Part of a small language model's weights: 8729 steps.
Each number is 500 + 40 x the weight over its row's rms, rounded and kept within 0 to 999. Layers, rows and columns count from 0. Numbers have three digits each. The size before them is the row's rms in percent of the matrix's.

# down: layer 4 MLP down (transposed), 576x96, rms 0.0959, rows 413-481, columns 0-95
# up: layer 4 MLP up, 576x96, rms 0.0961, rows 414-482, columns 0-95
down413 100:502487535561501484516516530526528463564464461476521466463545529523476504543485458490408572567482468460524422481512517451439526522518528452544583542437514533459505438517450538492490528530518606502495493430510550405507462536529521517479476471465498491518425509501500488502422498419440524509
up414 100:439496489462584517523553496468460475479551529426492564490524500491480498479539486504497502550516476487415461566541540488558421535517473427527424448525464547516484484453494543499563513492490493436561430415483488556486552440536525537540530448515491595498442523543531516527501503480493467531
down414 114:508457460463535491447449413582593485506475499496500414486431525502572489527487507476559505502501553525511546504513471457508489445472545528456564522480546552473533505502541462456478408577534492490438450555498518448511539603480453479493410467515538516497519551499461501503476507506499503486
up415 092:538522505590516463540520489541509572589500533472463444454485499549518559432507450484596482494528559467598530453524504542489469478457481497475507445509449460436469527445456432510536463539566522477478539539512445519534471448459489519492532526446505452547513466468502481548492526497461513429
down415 100:439567552511478493521445523483533533447481509468444524548436490542524548479449449485517555565474471464459476458534486438492469540507420512499519540501531496535404465554525523485515461493492514449393563462388527540513551511493520523517530476528493548523455457543511514441557469499500441511
up416 104:531478467506552497498479456453447541523470451453589489499501478535492442500493475458623518472468515510490485496551422495583496366502531501489454510528508487501495520476519489525543458579523417502474531505433494469456490520554515527470541458499488596473577482464546490518534518521463487468
down416 079:502467510494501556527507529430509493499509474467504521476547475459500522541486546551478471559493559455556537555539498483480544604485463476457449525469517434469496512470466504424473490459570573597520503488542416490490540536485483527539503540577511411532392523478498474471526544475540505512
up417 099:486469554460474490452513472537450538491520449467534494533490438479492504561499515481595490488510526451499609564509510458505565519445535480476563503479434503527502484537459566446525466544529518449535438556485392480481511497487534558527569514478459461446435543509485418512531510482554502508
down417 093:491458494498550522503557476552532547514573497543484532479544535518524513521455549453517582486526455467496459417508477489505470484445484566546493509516452485575489519493476547503462445458542481557426531527492469405453479485413462493490441497492532521453546547580437489474528562435450479511
up418 090:465555520522488457525469427474458602456514476497548458481488488537410439423446516486513517439496481472484538508506525465442496491521551527397496444521459517507590461488538500504547530536509492506518452539581529532558511484469498475536555469551553481515512529445513525526536489518429424540
down418 090:504469489476551506484498583498531472611488513511489511513511463473523563554549502545553492525545527521517486449501554468591547485433422493535475523511474445476550484478421517447471473498560522501547558463486552476531453480526459486427422548533493375505495497507522482458472489455526502504
up419 104:464554548452539506538454436503546546424526501507494452411477488494466472439489538520467502442534524438536537493522532531516487482473476489474425514386430536417517547497548508516480466512475541572447526490487572529525497546483457521501543508487417586457538511502467487508513482509488515573
down419 094:426509520455498538514518490504499576518455533559496498545458437471481531474489463511421482536488496504487515463532546512476559465512447516463471491451384496561523436565560529511488511475448476464574518569499481513492428492491616538474493457491527499471577510484441482541542500449477526559
up420 096:487563556514491498524486530563515543556530493554502510510474498527435505468530624489527467502533501515524468492560576374496462569447431512446506507450532477427519495512473441531526445426495495493564536507499496489449479520530516511424500512510408494540545565477482498474484507462500468509
down420 104:513442486538423509546503442486486581462481542492506529444503546466460537503564536473510514490514535496494530470475539525492514399514513493488482498483484458487573531544541529599481537424466481460530389406515518528493479537452523492458505453522563482495528518410529517526589517483458501494
up421 099:537534467476596469421447511560361476491478446542534440519530435442447467548587510448505458519531509501530483497501522481451514473501532469532451479509467540474495499484537476578513478547458521508536505512493497509513512511534504497546527493532552490551519520441475555574483473498432556572
down421 100:475487516462529452540484581451437497451485517478427500488541453574396433570463465510494500495546479538465418458501592541515507498449492512522477526458526484534511476491489505474563508481462460554618492515501572486547508562470479494487527483422508511463539459547483518484544484490523491548
up422 112:475460539533454525506485474521549507428524461464516508520470548468451474521502519486585486493536523529432416447508483608504463503511533564501418513449478463465498550526550535420553515461533541478512488509505477537460514428507513495514495456521562497494516514533551457472374518557574486499
down422 102:525477515462515562559474531479484512556473442531557504471469467459509567496460506501455489453505455552555432475486549550506417544498494438466432500448480470560489493561476528551536547473494526515488505423633518471466502523521507491413553501505449523441492420459488507491467533516515511533
up423 095:490444475452514535531440568512393517479435472550488458519511552525428535585531508505476530462542536501563518508568485452527547438545529512510521486446532473478484544559439490494461538450534462508501507504469535522498549539541497491508567443518513540464538410481456503477484427461496432455
down423 094:476431567558481458416492507456516508506460481539485530475502514509548467539540517526464461468431456480528481527536531465478510506496481514512461536555481539515459471488496534495576539469521475592524475542490487529508507533491568509452533576513494414498416542550498428395457504557469583540
up424 093:541454524544544479450578474528448460528514456456568411513450498489474525500512566436521450496510556546505469502493529432489502490503497541502555461514487448497498592509475582499494471539536472522537582416439522536572472485486464491489475554485509472434548552444498480466457514512484576515
down424 100:465444497469437450514531521453489485489439502501545553496527522441517501542461473520547533466508576449442496501545431460453553575520487524497507569545442476552531463515524494417531512469580574468534521522476498497475522568497519517443480507582490541536460473528404488493538488449456505447
up425 104:521518493423494508462532489475489545494467445530522514439499481466488536503565604495521545496501496458470512504506483437534457513509462498461560487487476490494471501486514536426473504541433553537529462412486570519494407503501493493533474482565507522496556544524576527508552509414483386415
down425 102:470438572421489525517487459464454496511549571507503447512556415492392466483502479535476480501534520471509516528485542521483468557495551440515522502507423509543469553566482456523527550453474495551463569510581457464510524523504513524409495492451565490491476533473480557542497544516493536570
up426 095:513478553535492484502421483537463495552530456636570490456445458515442550492538448497441460487464556529494483492586519432592500533494475490522494434519465512499488502495441472510514495522495405470519541509454497540523459476519510489505562576455472508525562474520516493549456506441511468532
down426 102:435493470512504548515523489479522510529422543538446430503489530524530499545525545449587511474490518501498539499503432515447500478465559502561531558476487424483492533549531407482488552483479496520457476441515463558464510469523499512486526464563433505501449433529480473502431555598598497485
up427 105:487513575554551488542531509506448494540506497471513465494481471542468470538482505473520488415498473490525478524545579456483490525475443470429513484464529496554497596450442462516450391539501512457562543492514553472505465555517527486474530566505510517489556568484544402463454547527531484430
down427 101:432505477467540520498477522477505439591503549412579520515508508411475560485520547442506493401460496559506515509520502510523506506441481388566506524479490509483522497481463506543503494544508527468502424515523443477457495514566529496457559511577505545539506488497409480532521506424487496534
up428 115:542490484534505546464497498556528449491551427572459513497501564477552494493472451416420458507566471483413549444480522521500537459480521487504519457458476490533510524496545583503525520562506516473482509442492452538546458459486450441499533515499548534495519496608577519461572499494480449456
down428 116:565516528497541557505512488481547462483529503471499511434486431470534520396559544516463500450561463541474517530453481463494503514475565479464514461502416443480539543518447511431450519550517454513492599576504413479603507483471528525503460497502526502527467591477524522503523463481492494516
up429 091:553476562467459522514477507490548481491561485465484531555523490485495477505541530424543476464586488451477472504480627473504523528422554556544507509488450463523532474519472474520475477434474476520536547544501514468444492429470458465485458510439549425544490493489546568470530527568509529416
down429 091:442442499550442443518502382522502447525449492438505494530468533502515521502414501459495520519453435542528529528503508541464470531467545466549428528468443542487523486477474502514505533418513544445540531514506552505445517583558591484436554528516522505515430468506495493534511537567506515511
up430 088:490531567538528562508491460546366529545530475443539482446489599547534475486495498539455477534499491472509525550460455469446459512486506575494536525440531479540526526505540427473477492503514466476528445471502552542539512478517490470523520508501500479480536450498540400532479525442580457427
down430 085:508521484525518519484500543512449465526466490481541461590508500392486521464508467488450483460478503464531472500470530478513544487483530516566501516492503555489433548509537513493555586534585499423429471500544531437468533506526490531481536488476486480565518489410416495481592528450452545424
up431 093:478533473495509503545498498539469430506514463550469487479515435570446465503475494529462536500485476506462467388526530527460501494521441501552526480507479488483544517505502478496545393556506470508626482511464468470462517547523466453481518493445515548577554489559550437522455553488460422436
down431 093:446545435488506547496478514464492479551503572434569537436485531473519596498502489523467482480514490504512578488463506515420502492474524493455514468545534500546529522448539452535497583479458460482500518505641535534447535512509528507543496447516518545554482498511581536447504475424518500444
up432 105:481502562536535483474536415569399512516532450512538435467531554559486491484572416465458536458515480539508494546517532465500451545504491490404501500486489560463514443523463479469494540479511534547553489478510472574580415497468536495477492501534487494514542517530502528480558456518514429435
down432 102:517522514446539439523492492493523436455523560473520590421524535529503484506545488537443527460568462485474522516427455569545486539522481536414549548468469559453427509506443514520476555440492455553527479487482493500526506480513441479507531488528506467437479478451494439499580491438534535568
up433 101:535470547498508513482488505514519512569504523471501492496471500587457473412576552510458466485492485469487564506472490503588450484552511474533474459462532461532510541555467504499471522565477488431470493576523440533505533474503536492518511518639465559427532422453536421495463480489508506474
down433 100:512495531477556498483525471511507425463540495478405521512565480522516459554424440458455526538456513484577558575524549467498534430498554488501492535494477418515567421509496522485486493565461466521428481516563538527538479493437512473547486485493544508455452509516598499514542479455488450494
up434 097:551518610450508531492460468544493493515515497508470493482557456549475488465520477459514501497497467471571497494473560513492544580481522425501508543489513496513447552461470539541513504469569493566474473526499518440563486518403518421529490438580474527507493543433471486550464531417424455489
down434 092:492531443466474500539550488445553475561500492516505477571497501471487471487492494551557487447529571546445541502539379522457527480537456549435502521460461542441493488463477457486520571534460514471522496489551506568459544501499557522506509475426555516589526481449560484426466455481516541530
up435 099:551520515517518551510432502462432558517518468552548496525507510485524541432523474472445550528474476437526420462533497527518540444496552547547515495440468459536504510533488539579549539489490533482485504510501491528545487527512412475435552441446524510434570448568459514519463446461578490452
down435 085:415514496522491529462521550508491501500527512500469481542524447485504536513425533528528523501450476417459521493505505482510439497527504532533456547521468506404472482551450471514508552408576495560516468464575488435480503502442587571454477517530566513520491506536455448519522493558411539554
up436 086:577481488462459592424460483466508525476524564513487507485508422455468435523558572544500452520456518465513464471570472524579441540497527520508562462505491519500490517557481462539537503512504523451491444463518471459467476456520606467583526526494451521447549493554528493541471532523508484445
down436 087:470484530433559554550465459544491578408495417539552500566475496471497555509447563511559537516529454475503457476486508529573525531498507496544481532511498503522422411501476520502561503470483521465517556544481473557446519476500430494482513465509531507466426465495508505395571506531522502482
up437 110:470501524504535478418516461532457541453525469501532489517444539447433481502503500497509520534584519544505384455481532490516515513475557534520409484518449530519493530487487532522529449459544501538578520440537459487468513489474507496519503549533514387578492500560469485522574487416476445542
down437 106:487521481546495624464538490478463543493456542488462486538546451407537444544521499520566461513542491616511510500475604492510513436500495424581552533489522525450497421506440507482534498462504487550492498507458490491479496579518513477440468500460523541502444479477479537488509531483495486453
up438 094:493529538553492586467534523468473430471519491489474459461477525486523553534489472525565514517480555406592587525528518479480456510410533580469463561508591497466546508561466487520537529467441518570492558479524512475540482530473495473514434504534464513551455525459476488501478494443531466476
down438 079:487431446543497403572501554467555577583504545488518461527535532497493457500472494437441503478459434558471494553490501521434499517538512454505536477453496530557514534521474543502537534477495541511523466469486527515424453444522506482482493565483480474522519496582414493529458485535530542405
up439 097:532564506505523511512488481539485516464484497520491477455559490518535459415498441446431414430506478467480514500535505534519536557485458482533466586462512520511544513472502525541572471522485528428531489426491408526488467540486505554498471486573440507415528520571506573481476551538466489431
down439 095:502570468464518551488509411482490429451514549534533516493470479521482507445503536533506465456410491434481524516560492521508530526535480552533541490489516520486465445470535511539563474537405457471463554520440499518552470577478437454443500461552484490562534426524530525510543466515470504595
up440 096:515533504545411533384486472483555514485506507459477527544445502493452480498546536563513473541481457449433503542552505457532433589503496459531497545412484472462494501529530604470493556492549493508505511548496485472524504494459518547454547450550466536491501522500456443500424503502521417504
down440 095:506481427556472544474499459528468447541472492540519497610464467456455525538559508531465510479497518459562514480576558586476515508519534442459448428458478480472502394527479548460498498516523566517524538516493549496419452449439528502498509474482514471501476464526519455555551567530528507484
up441 101:499439529509524489482517540482498548553435444485578442539536505512479458553547531489552517410512510486481503456475578551565545478432515440423595471478466470505484544522542509460529518531483532445468474486462602486535532502508442456524512491489513504545522473485455518473481439530514515408
down441 098:497522546452511460484518424464574519469544542529492487518504497540460505510496445537599455517519464517451473483532460502527469441507529472530464491484496519503498467441502558646487485516517464493521441498479450602480481524462525481528552575439501550475585501546490496546526539482417488480
up442 089:556414509468470590437526451461482522418463568461490508454468542528498548542531512393494483538500495451598546530523463503508485452563488510525456546540505475446430495485505483395537474556498522543494491507548513540509495480472508510522507465487482483472552490527533436501484498521425511441
down442 092:584486485539483563441537496396476601530583498519600527419506542523602522469431514541577496492538468528443539526477511502552500490502493471546485484395474512471509556508522468465521463534476484525499456515478467462449503487484480468512474497569451482532490492479535507497504494496488520463
up443 095:533486506458502573497459555521500509510555519526433501562500460506479454449499441579486572420540421463413581462466584488508492513547483448490495436447475498425524500498491534529512466554480474466527518449536487480523526488520492550506563493509511546544491530457570496456540554522550443508
down443 095:504536456548515433503584477474555537533498435489524504491442579451541485547477535503535493500489548484485510542536486519539488460476532519535530527590545505525422514446509467467463454437487464477502466488449518577544481555451539441535474522531536499503469511536417620499491538457459501449
up444 094:563519519476449517448521465499423476490463466475483531519490466552555550524528496467509484424492535462521515501535537487602517483455487475477438418447499508557497589443550561516471511480504530475509524501542473508558414530558517453544490487464468528492504465545548571528498582494435545441
down444 098:524447451421551503475493546468478518490483562531527512454542465500559539558487589531509463457503488548472493521490543494516480477535566547481508431518464514484499550571541446385492432520471543557550428476499492500519526411526578527486510528485485551513485418480480483508491478541519503564
up445 100:567521582509514550507501404443534554509512569568533497511496429491464461462550534486476448573484501539538475545436479489498467552450469540501477552411464485467483489390575514475481440485540521485511511546495470523521515504471532510515467482488457473476455545530550497566477491477510453570
down445 111:528535518569528490545501505509482505552542420469570527515459427545549505539430550478498465483556455510559461523502562504546529481461530453470538458446520491467449502461498505521517505500529515460503404566582489486501464474448430593503495544461500534491547424484536452494496444499447534461
up446 114:511457528433441503504551461518465521495511569487507485499473621437441506471581431537565519531568456587475556518508559427512475487473535510475485528521463503501483511482508482533534515469514496556485505447510451622471537492516487482486526418508484414478482496520474466502496523470476454457
down446 110:527495397552539486488490433511600521491495560483465396530487412478479524492535454521510538475553533482509537505503446558543510510523525489478456511427538520435471532568509470510542433436525492528458487476440555463518515536494514456512497525498491480433515474474461584504487525483503601485
up447 102:490490554497485503564518530439536494427489498532559545414469472485527459521527517489495424510517481483433496509490458521528509510510495499443489481520497490505536533564440434473555470455484556465528558405528433529439568579529545549476473440504442531468577551457499510546566497505544522470
down447 094:523548461477469457491465513494548467536456508483417566507487513535508522590528481485407559494467544459504492572472486454489533417526488556583462504505528477505530506431471522475455536487476428481490484531493461515572529491481501465532469563443560537566495548493471581448434498493552461495
up448 101:590484470414523493562508477522558492528518502519513473556468496511503535483535560482464475470528493435528493545565490449523589446396455527546449511466497488460460509473538479541524534523527479475489457571464441498523522452572465441540497529561487430449526526492478560457437496489550465483
down448 102:469477521514441487453494511552517462531455483470505509517483562466497458460518479522496458548410535470400496509527438462498479491557572541470526522508527516473541383541473517438485543495526448507508552451518533491481529435471574532456579545533497548546592513480550444545541492474493507500
up449 087:497483487554509506439528464541539547470461482515459582435518484500514549572503485503511402490551495505554512503497493505496428454406546557421505458440465449553412539517532491467439544538468571552541493539481524482533549460497511527495490514511494530547539494552474535469534519481526483412
down449 098:481520474523526455463557481533527470608464528449499531490515485504550560489476492493463542464519468569481476454596493507516504448550532490479552537501558507583574496494477495470531469453462544501488488459547529497490447528478504520481468475507567518444489449408533508596463451431420474519
up450 093:469528522520469530401536465524461537436531505507458475483483568578486491479532471430553474488517545535486508528481622468472493486482362435559464477515528501577499536495550576483482553439490440507510513468540423493505516505530455482519501477500506519472500502479529542534501550536472477534
down450 088:516495511464470481548480497516535532512541464498555641470496396536525541537539422528503498413492492443517546486478459457514521454526508560566539522457480499480480454462506452515493522478439502457553485496565506528505441503502538555482511539439556545530489505487425524489482444464547501423
up451 108:501527493494523517505437492573483416512561508480557479493506447487477544500510457462535423471491592542496486485433513533468473433484439574500518468417463490570469481494537479556480486557452543488564507482475535536503550480578483511486591546514501422463435494473521505507460489529494492577
down451 099:538534507516531485506570498452438505520600547532527524518559536507408451538423484468516568464487412497451550511493466550492441550522466513492545550438479537529514508506482477391507495515511531530484508502463550475484448530508447533518531454548532508552552475506446481506556517466417467509
up452 099:517583560497546514494493482477484462456468457515510518506457509507474480463498483549586411518514507472500530473462463444525508591572541539528496470470506437543456545536563478524437495358534462493557501540497491518456454552515525471531519450531558464426491528513448476500460505458509536472
down452 100:549517504451495485499503525480492425512459393551498511546472511501525527557476526493492507539506523489479531501496556565513499440599437462468473512560473533473421443500485501496540526460526469536530514417562454608461498480530440487502523539507519496537491487448570444458512588549494535539
up453 092:561450493550544474471536511490530467519560430567518515482532560459481463538444472472539477482475545502497510500515541538554469503462549474518444451455401439560532506490463495521574468514436502462535556475457511494515510563509420474573440514587519419459458500473468544521485476492511474466
down453 094:524470481581509447483528554454501458590560501533504533503508455457464544483540535489530492510462492510506474507443382485500502514538583518506526509536446508402475526432511586478507505499449497490483426512513471525524479495518599526444429590488502529529501534507470484499442528496433521501
up454 094:455484530477508537494518500510471523518509493550553468465531542503445451494446505445463520443464565473472543458488542510507471523559481509574411471536506474521415461500431499524483502566546560464469568486535465521513485461490506580541585519506454493489559566513498570424489509460576456453
down454 085:466521471510540418425478513516499452460556508500470482539540562436489522555384490483539455486505480582450483500544501481529537485475541493493453543452514498407550484527438548511509422452513568535505556507551505450486472497477523489551524557542474453489532480445519536482462510534504538580
up455 106:572512508525548572491523522523450480545528496554505545496473550463508499550501561472455480489448527560463444517461492510497501468443499428522493564440486542519484508466486523561497443531510492482545496537533468442537510456514423473463440509452469453490542472552427498614432592519527455487
down455 102:497533549508505481452514545507508482444559514471487483434477453486509532429484494551468518570483501531552529513521579492532454459450488500454437518531484570472440446535572474560513479433522521519448471502530556443513476473509556490500512518408585462477454574470488562526466595523489502509
up456 103:526517522467522511521545543558460519555537560438512485441527479492508526507556509539505537424516477503526536450567422478445489475475457542534475474484489391467555525584505544459559496468482412515537543492457529534443477527474462451515449496510512522500555519463465569471579494420496497505
down456 108:425491472525454578542549457470484453507526541487535464516497502462560458524457515456453501506442513558557536481524533545452494586421470536495542463513448534445533464561562531551525486514504525448590468552499452496493492475453514505491454518506516485487482532501475477547565561567463405484
up457 109:549472516489509468533430416449466547514580495513531504458424532500450471522510498485435503474462548550503490497468485407495465496506493555463505541489506419508485465482538529526557547464529549507565556517505457639534590476511508528503469499544486506473489479541539462507471434452540460486
down457 113:524524421557460454557555438491558583509524542505430497481557524499520539465483502469440446479495577567525492469451543465556465452504486511424471543498520460448510525516459521618499477485562419491476503487538491480508478465459529513531552527537505479508465457555530486532526553547475521464
up458 089:469499545487531547454526516488441489458535551411511528486430498470451439448559510495433576546476497479594473507474496554496528493550469484541465520447438500510522528464517412506489446478571514422526553514499560497466564552470505553528554471491534515449453501538560487502522456552502479473
down458 091:480514438586527487461454522532532484552414466562561491524503515493524479512554473493460511524506541468466492452492532528482470566573516541517447457569489490519529505474507448460505385603474525532509486424542414468555480433513495520494466454470566504474503509473548483517537521560502483478
up459 105:531438519529522472509527508522465575585510471533568560541561552457435482492531529475495443554525509430458523409490506459554528447518503522484484476487543476500470462423549580477476514439575489501522467450451438469447562548550507517567476494503514499509450552464503443478522499485530488484
down459 114:418491485516530543526546473505411479507501506473522465485475479541426530460481474519469548441404514488506469517398546484493471485473526541569546536510452517488485486449498479475439403584462577542558536525484458546533534513554483564484515483458542483480515537459474557465472525498561491504
up460 105:524477499467497593508491459468594522526568520486501476535493521432449544522546527530449533408520455451457499461434471556498596482513526528495492600536463509474444504505488499509488511504518460560492573544437436475493450561478494441416522521470505474546501501515545524461474493461508528533
down460 087:456514549490469525504504533520489542517518488476564506450512472441382449402478479490454431447544444427496489508471505505516441472468554494438484515507508523538483512512499560533589478501567483458495546511460493533506522518483494481513553474623539438512445473527553508491482562472544532459
up461 103:554473470532452565429570417548526501502503462494554513456535519528500545510579459466576513478547520514431479552550522443428497489514525521481600505491563463483488558464528482524471514479488545518501492483491458552499480479513455402525526427540552531424514460471482536510474490492473525445
down461 107:507535516579522435541481479453547576581523542529537451542486560492531551493459477515477484417534510518507465452472372519487602508470493499493504529511428501516446535484532526417530468531508563469516523506459458520543532538534507497455477500492476491477457499437541567496559444478475518495
up462 104:471452512477522530445601479549440475548566450423520501506477518447532474527501473546570487459490493432434549516540489595499550496537482505558452482473503511474591519452500565465516508483535485491533468449538552494415485471491509528480509530543476556527519451510415465474438504492484451491
down462 096:526447479514520476461471423522527528487537461442567521486463387463538475458519541539423538449493538492503501492444454498482539575498499522504380503558530527467508544478561512512496475523511501501444435577532518491499480521507519499505480503494428568514494443411424508512565464514488481531
up463 099:547495512534515521529504511594504482473457593450493439512480602459479446464499487461403446544454532549520476520532540509494539442449504482473563466466538522545544472489513486496500553550464574500516462440450468496507569594504473448505521519499482533476534476424457537486471511455486462512
down463 086:498501524544510523463524488495503473496528473499481564439457430477436575501519494527523540485509391418502470524478494485550534505460537568454496522545461521504505509475468583518434531497522440458539487600540487452489491454538503552498470572547518518536451512475561415458506535480421542482
up464 111:476541491570507594472533475465505576530553544488644438453485475458462483485506537449497501510513479510456537563546448470546485540480486543541454454443461528487490480485493539535537460502510552493440417522478482485492464513492526511560479511496556508441454573502514432511438471502447519500
down464 123:488518538497522500514486562418543535505494543464500491439505502515576491528452495494531516507497507495506489470488424517503519558498523463453548528507471438560481484504511518593414469552488444510419480484478446509582441486433475482565458449552502524461577522523504554529540521403423527514
up465 087:520396537497530570479425558492452487465424505430580484483455460520474539522520557483561414470555544457499476545503472539531436461481545470542515506538508454559565515526508476519514507524531477483506489482438532478467555467531478522507535549501488543518526406450459510481455571531494486471
down465 097:444559474521536482530510522500555548540516457507480559490549477516518464456421479510583492389540479471456485496481441551403514522495475476488537533500462486500530480476537508438568517544497465506573467577489497493487459489369474504430507494487526500527548549526578466517519460504502520508
up466 103:533510572481506588563409586452462468483460535496539480595517460490490466531538487490488453539570520473440473539510494522509484431453544494604514490503519479514463541532514473520535507459444531460498493569499471487442461482549483427490513406491516501511538507465535526489419475514534528492
down466 106:464526479535455402456608421540435515450435479535530527513523496533456508500489458515550594512479492472481554538507459504477451568540490525468510519544507472500452463546512480464494508479515424486466507553529538460500497425503519470525517590521545508468574545486560456524540510548446487477
up467 103:522471564512487534514548489586505428580552525419418514499524526435459527499454430485567513503502430525496488515517516536531483468521544453493523478498415454548464544564447531480452469512506458453515466464480542517515501511563464521495518456534537507461389500526501504507571466549506447499
down467 096:489561532486538460551575385483453497416499429500430536505481457518463473559510499514477512473507508458519485510508515446507531397512533539459491499570470548425520506492480429542535483518577483515503537496462492515485455506481520506555557536471485556503526434477465456535475546489465586552
up468 095:548495534509452511483519478497428536526525528442496601451476545488461527492469398490464492513513496474435515460506511498486509530440564557482522526510562495532445491498550462531434554555615518526458518503433554477518548500464476445562461505549476471507524534502535454478545524548512412472
down468 095:505550463527547528526568453489478497484543542518449455501478464498454525512517550416520489464491507502503528468479476442485464522488442585531445465472510573500500411518552587532458528495414508558501417542506494515538476524427492556438439529501564421493488481469560502539463499501514519545
up469 096:473530545458525543527534482628507457456512509433520453491486548526475534520508508558490498512497501507501512530453495510468457509514499466515484482522475477584512514475436512461485583442527635501538530468469476530503465562510428440443494434529509548494486523488497538527476548520391435512
down469 109:524504491489522521536493532468546547433602520480463498425484463451477524499504415586581487499501468548488556485547426460548526501541447533480493501499472478508486527535514483439464484456468454523567472547494551474506593429449534560470476511469539503492533549506486526453468511491595536526
up470 101:531519504432561452452557449488485462466425520530470534497456489555477529469520528440467425450494595527505585457482546486544538458434561506456543509444506453530543529536556513461523476528489440479507468456483436517506542418498575509507509512493547532490482472445517527543511518546512449449
down470 112:504499518557453510501533545511471614467463544461476513519525497516524482526439456458495488523494394539531455524479511520440484576529520455449500479508504504513474508487439473447464560474494632590551503514554521533526486471494542528443439538496487461471438437532551473479531487512490465551
up471 109:501513489547486566429432567487467478496442487488442467459475561525523514525554472445509482485539545520512535496527502552494476529520528480457540484455489458476549549488514532446510437482511457522503513532452537515560522572502418512456437478496531506437574483606420559442454574511525500490
down471 089:504526468558579512497491483475468540498530572471520544518448471517579457481430495461443486532430445513465467508439474471503502566516542506459514554500487536513533529484525573577511459522520456472452484542522547458517454514487502451462491442502462530507599474557446559535536574523441478441
up472 100:473513514447505544467418483528514536512509525423502475514495520482458547502544510404394499494498539502518484523522486514544503437561562490539450548472478507554453441471532470553489534444534500544467462534486491515450505567553407514463470492568506528459524506577509429459565520504485425493
down472 076:477482562559535458514531541489468488511510562474472499514503443526469515551514483510531503428543539427475552558468521457468434448524529487474473544477462546434476485448552467436505543463562484490538471502602486496482448497529564558553524541493506455498473484382531528471565461464449528510
up473 102:505494533486499553474526492484501574391454489465535479489546537503474484462474557550539496507580474518495464532514495474491457459449514475476539466463466505456465449506557477497621487521460517483528424508446528525540540522455512459496520534523513458458496598470556472469450489555388524452
down473 104:453528439503549492487489573471521452558522521534517485424507458462507497527533537453547549458465554497533478490518512497541467442480481507484479505497500528491442520581506608559448494482473448472499453444552468440504514563481417516531500431487496595525496449506444539517483565453491514420
up474 096:477560546557500528458523508472497537500484462532532532513493536464473475462528467556508543477481502448460440546480526498472520455451545499621601506479437527537534483451512464528469482500562545574504501526475446476518431493496513501493516504401528505397534520435595479475517497487519460457
down474 094:472464527470547505467434535480517489576540540561480479484436483498553523546522532493594488491538557446568530455477517513512545524439501518462481541542463517444546502509497508516525409544551491530402478591534493515484488474490499480551475456565574471484484447483498482418505446457521448518
up475 097:471580460548588485488530476490465577496498517427516503471420399498438457527542525519498542532490557500515524561467498479470551504450538433587486499519440502468556460490443463505485496520528463466534460452513484510435512524502572506514512470463521544500450524449540554482495557490572459534
down475 097:461535506437492565484511480535478549502483522471483460438515551477454496413538497575550469551493550474514513466599523481531541532485474432493456498510460409434500449548515476488521470458536563488495510504491593528493510495541500476464532505569485425539548525426501497484535478523533597475
up476 108:515529532501489483541552522508531537579497490510539473547489491440465521437559627400545461465542480468446427469531475411476484535521510490439543510458522491488457493534517532515533498529463459474456502428429491567525478493464543505540476481413492520419547531518514507524520508465478469483
down476 106:477434533475513520470458488515552506475428475428539533503500570526546505556441528517498500619480453496498526502507529541482474395471480536567452503485497580462555486486483529499501516419493555491515511528483515489468511518521431522449529517483540445586484481523494460437486439495523427573
up477 088:534482540533467514489501476540433426543587533464469469489512540461461519564468474536475503528445488511495542509525580551480541460476449496515498536516480509437549504431467436498602445539557465526490476527533541495437584504442491546524574441497469460521518523475436544509490547477517480443
down477 087:487484503492474466499524588486463526521437516408548492540473462444488459569511545467498494463501551497534480540492543543457451518500480492567491477499454488425476524580491451505523456519483611525474490494502486501486514420465529533473435474464529515528533449524545481520523643435463493506
up478 100:511566516524532462494477624494504519454472521485534536466502471496475542533471540492479532427446553481430518458493508433480579527434553576511529496497470508458487565588447516482581495495510457489541521496493466421506507520462533575545481458509477472490495439480519471409520473505438492481
down478 097:490495561505483495476494468534535528463507482532447469481525505567436490531473516465548496474562470477554610521509430420441509510505537438493562481577537482412547479503516502527498543525532491529532473500428413532544489438463516440590479508542501562484458561463442490493486530486480494512
up479 085:496475567553497566413515451471474523465527492544504532467551461447441493447498549468535494473458479444470526483462482438480490468475542525494481481571482569497490506515488490452525568530542491476524509583532519463519529485439499408441543514508494494567467488521521384541438511582528472466
down479 092:478510429470481482519530559546483488457463518535481488475522570542461482550514572567466502499501557504531486498506508556502459459594491514516510466525493386432509537522501495504486456547482478483432472454544486463526524501552438571464524569555494487479603434570512490503496494483451570463
up480 109:470520533547508520497584398523449472458467516508480568492468481515463476473534505413537505581455554482457514461573519494481431540444497453475532490431475481483524535459506607576484530501546440525528524482500542495510457531512503509502509443460502530558435553456480522482486542431458493523
down480 119:499546514474464518470544474500505490499484445550487465460456546461526519544563547530581505407463550537471536514568542517519499484466452487479472518537503503482477462514545445482469511419473508537529484476575493515410566558499524519513467522492517522563404497484583490465378476520533494528
up481 090:542489502536509477467566501553484518580540558479531530519429498532522549519542481447489504547546515530489478493471597420525568529486480522541536406444452457531551513497498447558510483554513508461511483436457440539511544454496463552506448451473466454453476488459502426513470560523452482541
down481 091:554512499551531448447460448513523571482496449510504576499505521463492452485532453556500531389493497472472545581506395465495470429552492518522535495530478435486505542432492540445442446547489521508495483540457521439553492486551478475485501492543445514554489501512497485583502541509508542572
up482 107:533483485441480561467485482557434550519471410514488396478500559476519409508553534571476447464498524516548538545507535489508536535485502490539377485432472484479548499464525516531509469499498555514478532560465464569514494479507516488579531467524540480479546465490524532536443509562551489472